Weights of a small transformer language model: 3 heads of 64, attention and MLP in parallel.
Each number is 128 + 32 x the weight over its row's rms, rounded and kept within 0 to 255. Layers, rows and columns count from 0. The size above them is the row's rms in percent of the matrix's.

# layer 4 MLP up, 1536x384, rms 0.0637, rows 505-532, columns 192-239
size [106 102 104 108  83  81  96  99 114 108 105  97  98  93 100 103 100 103 104 105 111  87 104 104  84 122 111  92]
[[113 148 162  89 129 115  96  75  89 115 113 115 118  59 151 184 116  99 139 178 122 111 101 206  90 162 164 161 117 155  85 162 148 125 187 168 148 131 127  94 211 152 160 139 151 117 103  74]
 [120 148 185 108 107 174  44 113  80 130 156 122 111 149 142 122 192 158 126 196 109 129 164 111 121 156 146 223  97 125 180  96 173  85 124 143 124 160 120 107 169  53 176  76 182 130 121 111]
 [ 95  94 163 116 100 157 140 160 103 157 129  48 157 120 185  93 134 164 154 192 134 151 131 153 165 140  78 102 104 172 105 127 115  92 103 111 154 190  99 134 167 134 172  99 135 153 117  87]
 [152 137 178 127 144 112  90  97  81 144 114 116 134 103 158 139 123 185 178 169 127 138 144 116  52 129 153 149  63 133 154 166 171  76 152 168 163 180 117 133 139  67 164 142 163 158 122 144]
 [131 148 164  99 100 111 119 111 105 171  93 141  92 164 179  66  96 140 154 134 168 176 119 104 139 156 165 163  68 134 198 132  79 109 167 121 136 184 134 109 132 117 153  84 136 133 145  50]
 [141 100 113 146 118 179 117 123  70 137 126  98 159 135 131 167 175 122 160 137 195 166 136 162 115 174 183 155 133 145 125 104  76 112 131  99 101 119 153 107 123 148 136  60 171 155 118  67]
 [ 85  68 149 115 115 148 118 120 118 126 201 105 131 121 154  93  69 171 163  96 125 109 117  75 139 115  83 185 129 124 124 131 103 115 131 101 130 146 159 122 146 134 183 121 175 148 164 132]
 [186  82 156 131 104 145 105 129 149 103 128 131  94  65 129 128 140 136  78 132 128  70 139 171 114 106 170 175  97 114 153 141  94 180 120 145 112 104 124 144 140 119 121  71 136 143  98  52]
 [ 77  99 106  88 109 163 124 125 108 227 139 123 140 134 130 157 167  89  95 137  95 122 111 175 123 111 174 173 124  98 146 127 152 127  86 199 116 138 146 119 232  91 146 157 140 100  99  71]
 [138  85 169 130 149 170 148 104  98 133 162 134 154 129 181  96 126 177 112 135 176 115 137 154 128 129 111  96 123 124 161 165 139 119 129 164 153 167 126 105 156 121 107 101 209 186  57  84]
 [203  63 109 150  68 110  77  93  59 148 112 118 161  82 123 104 187 119 110 113 125 131 171 151 158  81 164 121 138 129 112 170 151 176 101 173 202 151 128 182 118 115 163  62 141 153 127 113]
 [139 164 171 120 122 156  89 166 122 164 145  94 131 137 102  91 130 123  91 116 158  70 122  75 125 118 160  95  99 137 113  80 139 166 176 155 176 135  81  98 195 109 168  87 112 178  86 126]
 [ 95  61 138 140 139 143  87  94 159 153  56  98 126 119 141 142 138 143 130 120 155  96 153 180 171 105  83  83 142  95 118 150  86 150 117 157 108 173 152 178 165 130 110 124 169 180 121  79]
 [158 107 181 191 117 165 103 136  66 141  96 125 146 149 106 117 156 127 140 148 183  97 119 134 132 148 105 146 159 135 105 161 116 133 131 184  98 106 159  97 156 140  54 150 148 128  81 146]
 [127 155 135 157 135 155 177  74  93 100 137  67  87  66 181 123 155 136 139  82 134 161  80 152  79 159 112 106  62 138 119 129 149 107 134 109 112 157 136 126 104  96 142  66 118 128 164 138]
 [104 121 145 119 109 142  94 101  79 112 163 121 130  72  90 115 120 104 120 135 151 135  84 167 166  95 153 176 132 129 142 126 138 200 117 133 137 122 108 129 124  64  89 139 190 179 113 103]
 [ 80 191 132 121 154 153 153  62 117 123 114  99 139 123 164 179 167 184 112 108 135 124 125 163  91 134 148 128 127 169 137  95 126 153  94 132 139 187 149 102 158 183 151  86 121 132  80 162]
 [115 166  96 145  47 136  90  92 168 120  99 137 106  86 120 164  80 100  96 114 124 169 151 131 106 112 172 182 102 141 159 194 108 135 167 159 117 142 148 193 126 166 105 112 157 204 192 153]
 [120  95 109 149 111 140 125 100 117 107 121 144 103 137 123 174 144 118 135 157 202 100 173 116 112 114 140 159 132 110 138 133 155 129 145 138  93 141 107 149 184 111 154  76 188 149 105 153]
 [131 193 162 125  98 131  54 116 110 132 145 124  45  96  89 114 119 185 101 113 109  58 151 213 153 130 177 178 139 163 125 114 122 161 131 131 135 129 102 116 140  83 129 163 155 129 101  78]
 [133 109 107 142  89 180 116 148 143 150  92 143 172  99  95  73 150 123  80 141 147 128 110  91 160  72 122 126 120 154 103 192 128 162 121 148 160 144 113 171 200 178 111 116 126 177 178  85]
 [100 108 218 108 139 154 129  92 136 170 113 123 148 122  47 111 165 178 107 119 187 129 122 121 137 102 157 144 123 163 170  85 157 160 133 102  98 169 105 141 165  94 196 133 155 131 172 128]
 [120 140 186 135 113 102  70 106 119  94 170  87 137 112 128 185 119 158 116 142 137 194 112  81 131 137 178 134  93 152 128 138 148  96  69 135 136 136 168 165 161 145 143 104 110 138 121 131]
 [130 140 118 148  90 122 128 160 126 168 146 100 101 153  96 112 132 215 203 132 198 146  93 111  90  83  66 143  43  59  86 124  90 189  91 102 125 121 104 190 111 177 119 149 169 168 198 102]
 [126 121 124 141 187 143 114  83 140 168  55 158 148 119 144  99 127 115  98 102 150  97  30 122  89 199 151  93 101  75 148 109 103 115 138 139 158 126  70 126 186 120 145  72 142 130 120 112]
 [ 84 148 155 154  89 105 116 187 116 130  89 115  95 127 174 157 123 172 127 165 150  32 122 104  89 186 156 115 157 167 132 186 182 122 139 209 116 155 115 138 125 136 148  86 145 164  82  86]
 [103 116 179 149 147 133  94 119  92 122 146  93  97 128 105 129 142 122 146 120 171 110 138 100  74  99 139 115 129  60 203 126 145  87 105 113 121 146 134 130 114 176 213 130 138 149 104  78]
 [187 118 153  97 186 171 140 134 137 170 132 130 117 119 160 178  97 134  61 108 129  55 159 191 160 141 176 166 130  85 126 150 143 156  74 135 177 135 148 141 170  68 131 144 179 151 105 146]]